Each number is 128 + 32 x the weight over its row's rms, rounded and kept within 0 to 255. Layers, rows and columns count from 0. The size above them is the row's rms in percent of the matrix's.

# layer 2 attention query, 96x96, rms 0.176, rows 0-31, columns 0-95
size [ 65  63  68 122 106  97 104  90  54  56  91  84 132  88  86  87 123  96 102 114 112 138  93 100 108 115  95  97  96  83 132 115]
[[170 140 127 156 185 159 182  94 137 137 125 182  98 164  69 159 158 119  89 134  85 154  56 108 118 116 142 146 118  56 134 142 124 190  93 101 144 176 123  71 190  73 174 157 109  95  75 132  65 109 164 111  74 181 138 125 158 143 161 137 117  77 126 118 162 168 154 158 118 126 149  80 114 146 174 122 147 116 165 134 110 132 134  98 134 131  86 118 161 126 142 133 110  97 108 115]
 [143 127 146 153  94 107 128 189 133 116 105 172 154 126 159 116  69 148 146 143 132 152 188 101 156 141 164 149 135 213 119 154 125  85 119 131 141 124  97 125 141 122 109 122  83  99 137 118 196 148 166 142 135 126 146 105 142  86 131  82 138 174 111  90  56 133 111  32 149 136 120 190  66 135 131 109  21 122  86 125 107 123  95 140 157 148 131 152 112 110 110 134 166 145 107 170]
 [186 116 161  49 121 131  90 144 100 117 108 135 159 107 137 122 129 118 123 138 152 174 174  78 134 128  76 122  89  72  79 178 143 150 169 179 118 132 153 114 138 158  97 143 153 118 146  89  65 134 128 178  78 134 119 121 142 101 157 147 206 148 117 167 198  94 134 155 128 168 100 129 137  84 159  85  85 125 161  91 123 175 118 101 170 127 116 148 204 150 112  96 142 124  92 125]
 [147 101 145 101 169 158 153  96 113 143 156  79 121 135 108 124 158 113 123 159 158 129 127 121 132 123  90 130 150 114  90  77 168 174 147  86 119 166 179 111 138 107 123 104 132 118  82 176 102 222 143 112  52 124 138  92 103 136 132 167  85  91 122 147 163 152 123 162 112 132 193 122 123 146 118 136 149  94 205 167 204 138 173  54 113 144  96 134 143 101 131  82  87 138 107  84]
 [164 123 101  55  98  54 106 107 122  79 111 111 159 131 112 184 105 118 135 147 136 110 149 112  79 139  68 153 160  79  95 162 130 125 195  88 106 111 101 124 180 110 126  97 103 167 129 154 155 147 151 177 165 175 133  98  92 104 136 123  62 141 180 132 161 132  91 102  93 144 112 164 151  85 177  98  90 143 169 143 209 124 137 105  99 107 113 119 158  96 120  82 162 120 123 118]
 [135 153  80 123 102 120 141 177 179  67  77 123  82 140  79 118 132 165 172 202 151 203 175  92 135 133 117 152 108 128 163 120 125 160 160 165 159 128  67 141 179  93 134 111  85 121 139 136 136  95 149 114 146 103 150 191 130 150 119 116  80 117 147  79  90 116 155 103 135  76  94 125 191 112 164 142  86 125  96 155 143 168 107 184 137 162 104 107 145 174 111 115 105 159 108 162]
 [159  89 157 130 100  88  57  88 109 111 134 152 166 109 131 135 150 142 121 112 136 183 116 113 120 104 115 125 147 134 129 179 112  89 176  71 137  98  82 107 201 145 129  98  97 182 176 160 149 189 176 175 161 134 116  91 127  95 114 143  85 155 152 167 174  99  86 132 113 150  82 148 127  94 106 110  74 127 150 108 209 131 100  70 138 142 160 109 108 113 132 140 169  98  91  91]
 [118 210  84 158 100 156  98 181 127 101 107 162 105 113  71 149 132 135 115 158 110 146 146 135 156 153 178 157 126 162 158 169 118 148 137 143 160 130  86 158 135  88 171 135 120 104 100  77 152  78 106 113 202  72  95 134 123 128 169  95 143 145 180  85 107  96 106 120 124 116  88 120  95 103 190  78  94 202  79  68  86 143 109 175 148 125 160 109 129 141 147 136 143  98 135 124]
 [111 100 136 145 215 166 121 128 151 113 135 141  80 119 151 170 165 113 129 135  95 110  71 150 164 136  65 125 128 126 160  77 104 120 182 120 130  98 138 162  94  58 109 124  99  96 165 134 135 124 112 143  94 158  81 134 107 162 208 144  89 100  89 164 136 173  90 220  77  91 142 153  85 142 117  87 157 122 122 147 123  98 130  81 119  97 148 122 176 143 155 127 142 168 124  97]
 [158 137 165  80 121  47 137 155 119 102 117 170 131 119  98 161  64  98 174 135 147 162 143 107 124 134 115 166 178 145 107 151 130 173 167  96 151 140 100  55 181 119 108 103 148 115 118 116 187 144  63 141 100 163 147 130  73 123 151  83 105 147 152  78 110 104  87 152 127 118 133 120  36 133 138  91  71 122 141 142 147 134 127 102 153  94 128 156 149  73  91 181 171 128 127 156]
 [136 149  78 129 196 191 141  91  91 172 139  96 144 114 138 150 167 124 123 122 173  93 153 139 160 110 100  95 109 102  74 107  94 139 127 130 105 116 160 152 131 130 102  86 145 149  92 124  80 142 175 155 122 111 154 140 204 117 128 187 148 140 100 104  79 140 175 134  73 125 133 140 176 113 127 150 149 143 204 141 137 135  93  99 132 160  87 140 138 184 108  54 106 197 190 117]
 [111 145 189 167  98 184 187  83 122 122 154 156 124 204  88 103 162  91 156 120 109 141 112 148 137 172 153 135 103 173 163 136 144 132  78  64 175 166 137 134 102  77 153 135 180 141 100 175 150 141 167  68  64 102 121 160 100 106 130 121 120 100 106 104 150 150 109 135 152  86 116  71 113 140 117  91 123  97 146  87 138 117 166  88 110 209 120 105 117  96 103  93 135 138  98 127]
 [123 112 147  89 132 142 186  71 148 161 180  98 128 183 105 111 105 116 157 123 158  59 129 142 127 115 125 137  79 150 126  43 164 172 107 116 151 146 164 117 110 125 169 120 164  71 120 165 118 139 138  78  54 119 161 124 116 140 109 104  86 109  72 145 165 148 112 139 101 130 192 136  81 155  78 112 191 103 154 113 138 117 139  68  86 173 102 146 155  99 152  94  87 153 132 126]
 [118 127 146 160  80  86 119 138 101 126 128 171 168 134 113  79  93 120 239 118 104 168 129 143 155 143 134 130 127 112 198 172 180 128 135 115 217 154  98 111  84 106 148 126  70 137 143 176 114 109 120 124 164 124 121 128  58 106 115 135  93 105 148 112 131 106 107 132 158  82 100 177 146 118 131 134 103 125  77 170 139 124 120 196 108 119 174 137 100 105 147 150 205 139 170 136]
 [100 102 108 176 139 116 183  53 111 132 168  94 157 160 115 128 142 107 148  67 110 110  81 158 144 142 144  69  72 142 180  76 145 138  97 122 142 194 148 135  72 157 112 161 168 101 143 161 146 150 125 105 100 136 166 153 154 140 101 155  94  94  86 158 116 132 163 166 140 113 158 144 137 117 108  68 160 133 185 167 101  96 170 178  82 168  93 144 158 112 151  87  98 139  89 143]
 [120 188 133 100 132 162  86 132 130 123 164 114  74  99  63 121 148 162 181 157 182 156 161  61 123 112 108 136 122 129 114  45 148 156  98 179 199 145 134 152 124 123 127 127 112 128  93  86 142 106 112  83 122 116 128 157 157 154 107 149 128 138 110 123 129 154 143  97 133  92 153 115  92 141 160 112 180  98 151  99 136 195  83 143 126 185  87 150 146 151 105  39  76 137 166 156]
 [141 211  77 107 185 170 125 160 141 162 131 129 146 161 106 128 123 101 179 135 158 150 131 107 154 105 146 123  41 154  89 102 121 166 132 171 134 141 129 194  82 148 116 140  82 115 125  90 126  63 101 106 139 101 110  77 118  90 140  86 115 105 171  53  82 156 155  89 143 104 131 164 133 153 183 111  91 140 138  92 110 152 139 155 176 158 125 156 135 102 101  70 104 146 158 136]
 [144 138 105 119 124  94  85 188 157 134  85 164 115 144 140 117 141 154 117 140 117 135 197  68  92 163 127 116 181  97 110 156  85 111 132  94 103 112 127 173 149  98  98 100  95 175 119 133 172  90 114 185 171 132  57 156 102 136 113 148 169 165 198 150 101  74 110  92 127 145 119 129 186 112 107 168 121 127  90 113 118 146 162 196 180 127 149  76 125 154  90 149 157 116 147  74]
 [105  85 120  71 135  87 163 109 137 120 159 118 200 139 163 113 155  92 115 100 170  83 128 110 160 155  90 116  86 124 182 137 117  94 129  47 136 134 160  81 143 123 121 123 137 101 127 181 130 144 195 123 103  91 157  97 160 144 147 134  97 120 134 116 166 140 143 133 168  88 159 155 132 138 106 138 134  86 178 155 185 111 126  53 115 146 120  93  70  96 123 136 154 123  26 103]
 [157  85 130 172 144 112 124 111 160 113 100 155  53  83 103 177 149 125  87 158  84 120 128 138 128  98 150 163 146 158  84 152 107 126 125 130  89 144  79 116 123 117 124 137 123 213 167  87 167 161  92 193 191 166  77 101 135  93  83 152 146 106 142 118  77 111 141 147  92 159  89 161 184  99 152 131  99 137 106 153 129 138 170 163 170  79 158  87  99  95 111 162 118  83 146 119]
 [121 132 122 137 140 124  91 151  74 133  69 132 183 125 200 101 104 116 122 118 116  88 114 172 139 141 168 142 113 108 141 253 127 115 113 102 103 148 143 154 115 121 152 139 149 112 178 105  62  85  90 107 179 129 112 140 156  72 158  88 203 143 127 117 121 107 132 158 154  83  90 151 169 116 114 111 103 166  79 105  73  92 147 137 113  84 156 171 147 123 123 162 141 128 166 105]
 [147  87 136  96  95  98  97 118 158 127 131 122 124  86  81 165 153 114 101 148 141 130 135 151 146  85 104 106 186 138 117 153 134 110 162 126 122 101  82  88 158 132 123 109 114 188 124 138 182 187 150 195 122 118 119  84 129  98  99 168  99 145 101 161 146 106  92 106  55 155 137 160 161 105 163 143 103 128 155 196 206 168 113  73  92 105 130  65  90  79 172 155 154 138  94 151]
 [110 150  62  88 122 121 186 123 176 146 112 107 146 110 118 159 189 138  66 124 139  75 164  84 159 182 100 107 125 110 123  79  71 133 169 127 118 107 101 150  96 106 105 157 157 154 152 121 226 107 113 148 125 138  87  77 104 153 113  97  90 145 159  66 128 128 136 102 122 163 125 180 154  83  97 101 106 112 189 122 172 178 147 109 137 153 129  97 114 125 127 146  99 155  72 135]
 [173 145 117  94 135 101  91 108 117  84  95 122 163  69 187 149 104 155  86 117 147 101 190  94  64  97 107 151 155 136  74 112 104  41 124  96 164 168 136 188 172 152  84  49 100 164 163 141 174 143 112 167 142 134 145 141 149 112  90 162  99  83 170 150 118 127 154 113 140 116 140 166 167 112 146 174 147 139 122 168 154 124 122 136 128 118 125  68 109  92 127 146 109  89 113 143]
 [117 163 119 159 130 156  71 152  79  88  92 154 187 100 165 107 152 149 138  83 173 184 154 132  74 188 145 125 113  94 137 170 107 171 125 129 114 132 114 183 132 158 114 108 145 108 159 121  65  78 104  94 149 100 148 177 137 138 139 130 155 142 133 111 140  86 154 146 196 124 112 129 132  96  78  95 111 138 124  74 106 107 142 155 134 139 113 159 187 218  68 117 168 144 151  99]
 [127 132 152  80 162  89 151 122 160 115 191 120  74 178 147 124  83 113 144 158 129 178  96 110 163  54  94 158 139 188 116  76 110 119  96 163  72 113 173  91 113 147 127 156 130 102 115  99 157 152 153 116 158  75 145 121 145 192 186 123 136 119  74 122 106 165 103  53 107 161 143  86  88 190 160 154 120 130 111 145 116 144 116  70 100 103 119 146 105  87 154 118 142 152 137 125]
 [163 160 119 131  90  94 120 147  73 117  93 128 119 112 114 103  97 138 115 132 123 112 167 160 106 131 102 139 158 113 115 101 109 111 105 115  57  69 139 117 107 180 169  80 167 156  94 110 130 164 111  94  76  83 142 175 175 176 167 127 181 157 109 128 124 126 100  98 132 110 121 130  88  87 134 167 160 107  85 154 127 172  64 192 150 189 132  96  99 162 167 164 103 197 178 138]
 [139 121  84 148 178 154 182 148 136 132 103 115  95 123 128 160  95 135 176 179  73  91 117 168 107 134 130 108 107 122  91  91 132 123  53 192  84 100  81 161  80 171 130  97 117 161 133 119 141 118 117 150 101 126 148 150 150 129 165 146 119  99 151 141  65 142 173 137 106  92 123 123 134 152 182 185 117 179  64 176  92 146 112 206 105 103 144 111  96 166 149 119  67 123 155 144]
 [107 100 134 168 120 147  93 145 121 162 143 161 153 137 153 113 120 121 178  68 104 176  89 121  99 142 122 138  91 114 136 162 163 203 139 125 166 143  96 144 155 123  55  69 120 104  89 174  92 124 143 140 118 175 164 184 142  63 121 131 105 104 136 189 132  45 172 179 188 154 102 105 138 163 102 119 127 103 102  81  96 107 107 147  84 161 127 124 106 155  72 123 158 132 116 106]
 [154 120 126 159 146 107 113 107 150  91 123 146  77 153  95 167 140  93  73 151 133 155 128 174 182 111 193 150 141 158 164 193 126 101 150  90 100 134 123  76 102 110 179 166 162 140 101 118 135 109 105 163 225  86 127 130 127 118 184 117 150 132 143  78  91  98 131 113 128 114  90 105 111 150 188 101  68 135 123  96  95 101 157 101 156  48 148 126 160 142 121 150 181 108  98 141]
 [142 113 142  87 117 123 108  85 107 124 188 101 165 162 140  94 139  80 134 106 134 167 126 106 162 115 129 140  98 183 156 128 142 167 131  83 162 143 160 114 172 126 158 159 112  61 128 133  97 154 148 100 117 104 144  80 116 160 210 117 118 153  75 121 147 154 119 121 138 110 131 144  82 155 119  93  93 134 188 127 165 113 119  49 121 147 103 181 188 107 128  50 177 147  62  90]
 [148 132  57 138 156 116 118 167 154 138 119 152 116 111 137 152  92 124 159 141  93 137 102 135 124 150 139 152  97 128 111 117  76 138 114 163  81  71  92 176  84 148 106  91 141 137 156  78 142  99 111 172 154 176 113 158 113 120 124 156 143 130 165 109  61 125 196  93 165 131  95 149 171 103 160 180  91 158  71 163 101 133 124 213 119 109 119  90  86 184  89 143 110 178 187 125]]
# layer 2 attention key, 96x96, rms 0.178, rows 0-31, columns 0-95
size [ 97 128  99 100 114  93 116 113 109 112 104  68  99 108 113 123 118 107 100 109  86  94  78 120  91  92 101 109  79 115 111 113]
[[130 137  94 174  99  50 139 148 112 112  78 180 148 114 138  96 149 125 105  98 171 145 102 118 105 124 162 133  98 116 190 154 111 147  92 131 164 157 134 171  99 142 142 113  98 143  94  91  89 156  77 193 113 131  72 155 181  93 110 110 177 133 150 143 141 152 193 134 215 120  88 192 128 143  83 155 122 135 130 132  94 143 146 159 150 140 175 107  63 111 145 145 118 121 156  78]
 [132 157 123 165 108 121 194 100 113 141 101 190 133 164  88 115 160 130 133 133 111 110  85 180 165 113 154 179 117 124 171 122 137 208  64 110 155 134 110 130 160 104 143 149 115  46 102 128 129 130 122  84 137 105 135 152 112 185 121  99 136 121 218 100 112 101 107 162 179 144 116  91 129 152 143 111 135 142 154  73  84  72 165 106 166 102 139 128 110 124  60 110 133  77 159  97]
 [103 162 114 145  96 166 139 116 113 139 153  81 124 121 141 131 149 121 123 125 149  79 114 168 113 115 202 138 153 136 166 162  66 111 144 120 155 143  93 107 120 168 168   0 137 150 168 184 186 159 153 151 142  84  92  96 133 105  89 104 149 102 111 123 140 114 120  82  82  87 150 202 158 130 142 138 181 126 107 145 102 133 177 107 115 142 134 112 121 134 117 114  75 147 144 137]
 [148 127 143  90  98 165 183  92 135 112 190  77 113 106 129 154 154 189 132 103 130 128 132 117 118 125 100 146 182 184 112  78 141 120 176 100 135 116 152 116 118 105 101 123 115 142 121 133 131 148 172 140  60 171 144 106  97 118 126 160  91 183  64 121 154 166 103 144  67 162 171 115 105  81 112 151 181 134 137 137 149 106  93 202  82 159 112  85 141 170 175  87  83 108  94 161]
 [178 113 112 142  61 152 205 126 126 148 178  72  75 102 105 147 152  88  81  80 159 100 131 143 161 168 126 140  99 150 119 101 179  90 139  75 153 115 111 131 159 103 180 112  79 150 115 144  91 174 146 125  80  87 136  89  57 109 132 156 158 165 118 138 152 118  60  91  82 131 138 126 144  80 109 146 156 125 122 175 155 142 145 145 118 131 107 108 182 153 177 112 145  93 108 120]
 [122 129  56 115  76 169 181 107 121 135 155 136 134 145 135 149 129 154  91 104 150 109 161 167 154 128 125 124 110 117 174  94 125 118  38 129 174 158 135 157 179 120  81 141 100 112  85  84 138 120  53 127  86 153 149 148 172 135 138 135 169  79 132 151 127 163 151 126 180 106 183 120 230  99  88 151 132 110 109  81 113 122 153  76 115 125 119 114 171 119 146  86 159 109 169 109]
 [112  99 159 159 133  97 189 116 123 157 119 180 135 109 152 136 160  73 132 126 127 128 139 157 153 190 152 187 108 105 183 153 130 135 120  71 137 157 103 164 184 128 163 151 167  66 121 126 132 212 126 143 132  82 108  99 140  96 173 136 176 156 150 107 109  60  97 126 176 118 134 108 163 132 143 100 130 103 111 126  99 121 134  64 121  74 138 116 147 122 117 148 162  52  68  91]
 [134 188 112  97  80 123  61 186 118 147 148 105 146 129 106 107 102 159 171 130 128 170 157  76 117 174 127 109 139  84 130 132  97 173  97 136  99 131 103 155 100 120 110 180  76 149 147 103 116  78 103 123 152  80 144 152 175  57 132  62 146 176 131 140 117 165 137 109 114 103 169 102 174  85 106 225 138 120 133 168 135 185 157 142 136 182 113 121 117 105 141 109 113 106 122 160]
 [106  78 126  64 110 125  60 156 139 145 166  95  84  96 146 130 129 124 153 125 147 158 152  75 124  91 139  87 121 127 133 160 134 112 177 118  76 116 137 126  87 146  81 124 158 191 152 139 136 121 138 175 129 145  74 133 179  66  89 188 140 167  36 149 106 137 142 105  80  90 124 170 160 117 107 115 119 110 115 145 162 175 118 130  95 154 104 166 124 160 169 108 116 183 109 184]
 [170 184 138 194 137 131  89 139  79  65  86 164 149 117 108 130 133 154 159 136 107 147  93 135  88 117 126  89  91  83 126 125 155 114  71 125  95 166 135 122 167 151 130  80  90 125 136  61  94 111 112 165 173  97 142 163 139 142  91 180 148 103 194 139 137 131 174 147 111 128 100 162 115  77 166 137  77 112 156 123 126  84 112 157 211 152 172 166  78 123 120 127 135  97 134  88]
 [153  99 193 126 102 114 112  79 125 130 197 119 171 156 143 128 125  87 157 141 138 174 142  73  74 106  79 122 192 147 168  82 147 121 131  76 100 115 153 104 137 111 161 166 158 133 138 105  98 167 173 106  60 154 104 130 153 139 148 142  92 114  25 135 165 129 105 174 114 129 142 112 143 136 129 100 154 101 168 118 186 145  91 107  76 165  80 132 131 153 115 103 102 136  87 153]
 [141 141 133 126 110 138 202 162  99 136 147 159 104 114 118 162 121 135  39 119 152 119  32 203 182 159 135 110  74 135 139 137 161 118 159 114 165 131  91 111 125 130 115  66 102 101 115 131  89  73 117 122  88 154 120 127 131 130 141  89 147 169 164 124 121 138 158 142 172  91 114 158  70 160 103 150  91 126 118 100 129  82  93 147 178 151 120 122 173 156 164 110 191 163  77 141]
 [ 78 109 133 178 117 121 133 106 168 115 139 138 129 149  88 192 126 175  91 157 133  63 119 146  96 102 111 100  66 148 155  58 116 152  93 129 157 100  90 126  79  92 145 122  61  93 115 118  60 188 113 105  77 179 120 161 110 160 150 145  98  79 151 120 142 170 166 203 150 128 126  99 149 157 160 140 130 106 161  72 164 144 105 126 128 136 127 136 144 138  68 121 148 134  98 162]
 [175 143 106 227 115 108  98  90 152 165 141 137 159 114 125 121 131  47 164 136 140 123 138 172 119 130  72 100  96 129 201 163 154 160  88  73 163 187 126 167 180 109 107 145 102  87 124 142 170 164 135 125 143 125 128 143 107 155 157 105 129 129 102 108 154 132  99 113 131 162 129  70 141 113 158  82  73 122 111 151 117 133 122 134  93 122 152 126 131 129  97 124 109 108  43  45]
 [ 54  75 131 153 132 122  98 143 181 126 117 145 120 164 149 124 118 134  88 116 130  95  86 133 156  96  87 153 121 175  63 170 125 172 185 188 107  91 136 110  66 152  81 141 131 110  78 149 154  73 149 138 192 140 115 126  95 128 138 112 114  97 117 138 105 105 171 125 138 171 106 122 111 169  84 118 119 183  75 160 114 125 110 141 181 115 113 136  55 153 133 183 119 165 160  86]
 [167 178  76  91 122 139 173 129 130 181 145 124 163 158 103 125 114 134 154 169 131 148  87 178 142 116 123 147  88 106 145  52 127 140  44 102 120 171  82 174 168 136  99  93  94  98 112 140 133 129 135  88  84 154 140 151 154 186 136 139 110 115 125 143 168 129 149 172 183 167 165  73  63 118  78 147 159  86 192 129 147 116 112 112  99 124 103 100 149  83 132 104 123 112 144 175]
 [126 182 115 117 124 126 147 161 116 105 140 113 130  82 108 146  88 133  99 112 143 127  94  75 110 132 139  61 203  86 177 135 127 164  91 182 115 106 143 112 117 108  59 143 108 136 162  88 100 102  51 125 132 130 120 151  97 146 105  82 165 136 176 101 124 192 166 145 157 175 148 140 130 126 148 148 163  94 133 118 112  89 120 142 193 189  59 129 117 141 136  68 129 181 136 171]
 [204 231 102 130 123 171 187  88 128 149 143 128 122 143 150 126 147 103 157 129  75 152 136 138 104 145 104 153 124 146 145 115 177  80  99  86 136 164 117 136 129  79 160 137 135 113 110 121 157 142 125 100 133  74 169 138 107  84 111 143 197 193 134 110 119 144   6  95  80  84 140 106 126  94 161 118 124 128 157 111 157 100 132 155 147 140 156 137 187 124 112 141 131 113 139 139]
 [ 72  88 146 185 167 121 165 186 134 113 101 174 117 131 164 144 109  75 122 122  88  95 109 190 126 127 121 145 111 129 163 128 159 132 115  99 157 156 149  74 157 177 146 106 152  87 125 128 144 150 135 119  91 134 105 110 136 174 122 178 115 141 138 111  67  98 164 144 201 110 135 107  67 173 183  62 138 132  83 134 105  98  81 161 108  73 113 175  92 142 118 131 173  90  87 117]
 [123 128 127 140 107 187 140 148 131 138  85 135 120 116 137  90 185 128 155 133 158 134 132  99 118 180 181 199  90 117 120 206  89 129 158 114 106 119 113 115 114 113 117 149 162 175 108 147 114  97  79 138 178  72 132 132 140 117 120 103 194 128 161 141  94  87  99 111 134 165 104 183 125 119  94 189 121  88  82 161  51 144 203 141 135 130 149 119  71  95 127 187 110 118 164 152]
 [132 139 173  91 138 129  86 101  85 110 105  83  85 151 101 135  89 159 144 115 129 144 133  92 101  87 158 113 187 106 122 145 144 159 173 176 106  77 144  66 112 148 195 120  89 167 112 173  93 114 143 126 163  99 139 110 120 164 150 119 121 153  83 122 158 168 100  57  92 131 120 106 142 130 129 138 109 220 123 158 139 163 122 147 136 176  88 112  74 176 187  69  93 135 142 120]
 [ 90  92 127 166 110 131 154 156 117 133 128 187 161 115 168 144 172 100 154 127 103 139 105 132 140 168 118 201 111 125 207 164 128 108  72  76 145 149 115 114 152 139 156 129 148  85 147 100 124 155 125 128 116 114  90  91 165  71 121 172 155  94 144 136 116  37 146 126 172 116 133 183 142 119 127 132 135  97  89 124  95 107 181  92 104  73 133 123 135 110 116 153 211  95  56  99]
 [ 70 123 123 163  98  88 170 186 148 162 108 184 143 133 199 180 154 120 146 170 110 116 106 157 155 139 133 168 103  84 160 165 125 126  97 125  95 138 106 111 104  91 110 164 153 120 154  84 134 147 111 109 104 138 132 164 136 133  81 179 177 110 160 111  78  81 121 210 149 132 125 123 135 107 178 101 169  81 100 115  98 106 114  91 161 131  76 152 127  88  67 162 145 102  69 147]
 [ 90 145  86 162 124 134 228 150 131 188 129 138 127  95 114 128 146 145 128 112 185  94 128 143 123 191 184 157 140 114 125 155 108  65 162 112 125  99  97 134 138 162 180  72 147 158  94 126 109 112 173 123 135 111  73 122 158 141 123 109 155 131 157  91 113 129  83  97 198 114 158 146 133 164  65 145 144 149  73 153  59  76 155  99  93 110 155  91 126 120 177 138 112 142 123 111]
 [128 111 143  88 171  80 134  77 127 162 162  67 101 123 134 126  91 138  94 117 149 127 170 134 151  65 107 147 133 166  96 107 144 142 207 114 108  81 135 154 162  84 137 139 130  96 102 128 135 122 178 123 176 149 144 132 124 141 153 118 114 155  41 129 132 181  55 121  50  86 131  82 114 141 109 113 122 167 144 193 178 163  96 103 131 150  83 100 162 143 171 103 111 159 122 118]
 [ 67 106 120  21 119 146 145 183 129 110 113 149 154 103 139 149 126 152 178 112 110 128 173  86 159 175 144  81 200  86 114  92  97 121 129 130 150 137 158 134 157 145 111 135 104 132 157 135 171  90 141 131 115 174 125 118  94 126 130  78 112  98 180 101 117 140 195 138 172  71  89 136  82 145 134 117 113 118 143  97 128 194 101 120 127  65 172 135 184 139 114 140 158 179 149 145]
 [147 129  91 116 125 127 152  89 164 136 119 108 158 131 126 181 133 121 158 173 128 186 155  75 123  98  81  80 164 137  92  56 136 153 160  89 188 100  88 139 163  93 134  85 110 129 148 122 118 192 226 112 100 162 144 114 128 128 131 118 109 125  78 144 149  77 115 146 115  68 100 100 217 122 136 118 136 151 139 106 161  91 111 158  84  95 147 138 164 151 142 121  88 105 168 136]
 [101 108  81 114 104 141 119 159 166 121  96 111 153  96 158 119 141 152  90 106 150 144 157  61 122 126 138  79 146 141 111 218 114 147 169 149 142 106 134 106  53 116  89  98 112 183 183 114  93  63 148 149 176 118 131 127 156 117 111  65  96 143 125 142 108 113 140 111 136 123 105 217 168 123  91 163 148 149  74 131  79 115 125 171 143 140 146  73 122 122 148 169  89 167 175 147]
 [178 134 154 159 145 157  88 119  98  67 115 143  98  95 132 102 104 143  81  79 135 118 123 110 151  99  99 129 108 155 112 187 152 150 229 164 118 135 155 129  92 163 126 106 118 109 127  98 127 105 108 168 221 111  83 116 158 134  93 107 149 194 121 139  99 147 108  82  80 113 108 125 132 133  92 130  81 118 165 178 136 128 135 151 140 142 188  74 135 195 192 120 136 133 161 140]
 [104 139 157  87 132 158  74 160 107  80 109 132 113 140 109 118 120 148 155 124 108 156 150  69  95 171 147 154 138  77 138 107  80 124 120 182 102  96 116 103 138 163 104 159  68 175 116 117 115  83 108 149 181  37 150 149  92  79 159 116 154 129 157 162  88 125 154  75 112 129 113 139 163 111 120 202 107 120 128 181 136 199 175 169 162 166 134 172 112 153 172 121 153 135 145 144]
 [ 84  88 131 110 155  81 146 118 123 122 130 112 149 132 102 167  78  62 116 118 108 125 112 167 147 148 132 143 139 105 116  87 168 166 109 112 145 174 165 129 164 125 153 122 154  60 102 155 131 112 114 137 102 133 111 153  88 174 191  96 109 152 141 102 128 143 197 181 185 158 119  77  50 147 179  86 148 115 171 127 157 132  83  87 128  94  97 158 178 110 133  85 184  86  84 118]
 [138 150  86 108 127 187 152 151 155 160 126  92 134 106 142 136 143 161 135  76 142 118 145  55 141 104 168 157 167 141 119 215 114 116 200 152 111  92 127 100  60  99  90  95  99 163 176 102 132  82 120 123 199 108 128 103  90 100  93 101 152 174 136 116  93 115  94  75 104 109 132 191 179 119 128 147  98 160 109 142  78 122 124 162 168 132 129 110 167 133 142 139 134 159 155 181]]
# layer 2 attention value, 96x96, rms 0.179, rows 0-3, columns 0-95
size [ 97 119  94 103]
[[ 67 125  52 136 197  77 162  99 134 140  43 176 109 108 153 173 143 133 139 166 138  86  97 171 143 133 155 145  99  73 151 112 126 150 129 152  88 146 158 183  99 160  86 159 161  73 152  97 139 141 115 125 106 164 134 130  96 119 126 134 142 115 145 111 164 159 170 137 184 158 135 105 141 122 122 102 170 142 109 122 100  91 151 133 126 103  73  99 171 103  73 161 142  52 130 109]
 [102 117 150 151 121 166 108 152 134 161  99  91 132 136  89 144 116 125  89 215  90 144 156 130  81 101 103 158 201 133 175  83 113 178 125 154 149 130  76 117 113 126 173 196 137 148 108 121 145 147  69 145 124 140 142 165 165 132  97 130 120 182 113 197 107  60  90 123 122 154 108  71 166 106 169 171 100 109 120 106 127 127 110 139 116  77 132 184 153 110 159 159  82 156  92 101]
 [ 80 148  59 128 134  78 188 123 133 166  62 107 109  94 151 154 107 122 136 109  93  72 142 171 116 125 116 133 123  80 166  98 193 127 129 160 116 166 131  86  97 115 123 112 174 123  55 148 142 149 122 101  82 146 124 215 155 152  98 150 138  93 155 133 122 117 125 102 183 169 136 123 153  74 140 163 165 140  95 160 111  58 128 163 115 112 123 139 197 152 134 162  90 124 134 151]
 [157 169 107  89 111 120 104 157 101  88 189  87 133 136  99 132 162 141 138  51 120 149 169  61 102 136 104 104  86  82  91 116 146 101 143 140  80 119 153 125 143 143 111  71  91 195 107 161 169 107 157 139 130 148  97 121 135 172 137 108 133 158 143  98 156 205  96  41  97 132 135 161 162 101 129 166 117 132 116 142 151 118 132 137 130 179 116  90 123 177 160  68 158  83 156 112]]
# layer 2 attention output (transposed), 96x96, rms 0.177, rows 0-3, columns 0-95
size [104 112  97 108]
[[115 150 117 148 126 145 157 169 115 148 114 142 131  82 103 175 131 204 135 127 159 122 116 171  76 161 142 140  75  91  80 173  69 122 100 113  63 104 169 183  85 157 106 174 164 144 145  88 101  95 169 104 127 118 139 142 107  79 165 116 152 133  80 120 140  87 127 169 137 135 137  89 104 140 111 103  91 156  82 127 119 104 165 142 135 118  94 124 167 125 114 150  84  75 221 176]
 [ 92  74 142 128 118 131 110 136 100 134 116  94 107 153 116 133 129 112 107 153 138 125 134 139  90 111 130 143 210 101 156  83  62 141 167 176 141 132  97 106  79 106 176 164 112 139 111 206 113  80  91 141 149 185 136 146 187 162  83 101  81 129  56 157 124  79 109 152 117 156 153 142 149 150  77 153 127 124 117 139 173 164 115 189 105  86 117 115  85 137 169 125 101 191 169 131]
 [140  92 131 154  83 163 148 205 108 104 152 156 142 132 121 125  93 137 135 150 106  73 142 121  76 147 121 187 116  55 143 141 130  97 119 140  99 120 166  96  44 139 110 140 130  84  59 172 110 105 133  77 122 124 160 186 135 115 154 147  87 107  89 171 107 121 123 155 112 136 120  90 144  98 125 175 130 153  84 149 149 106 161 159  78 122 143 138 166 164 178 160 113 132 200 189]
 [137 151 164 138 132  96 138 136 147  95 154 169 146 165  96  81 130 119 194 108 137 112 153  85 135 135 142 141  52 174 121 117 147 102 131  80  77 135 144 142 156 140 124  81 108 185 132  99 171 127 146 146  96  90 105 150 112 153 138 137 151 121 192 108 108 183 112  42 109  89 157 149 165 113 213 139 156  86  92  89  83 127 119 111 124 186 163 117 151 141 133  95 140  88 102  63]]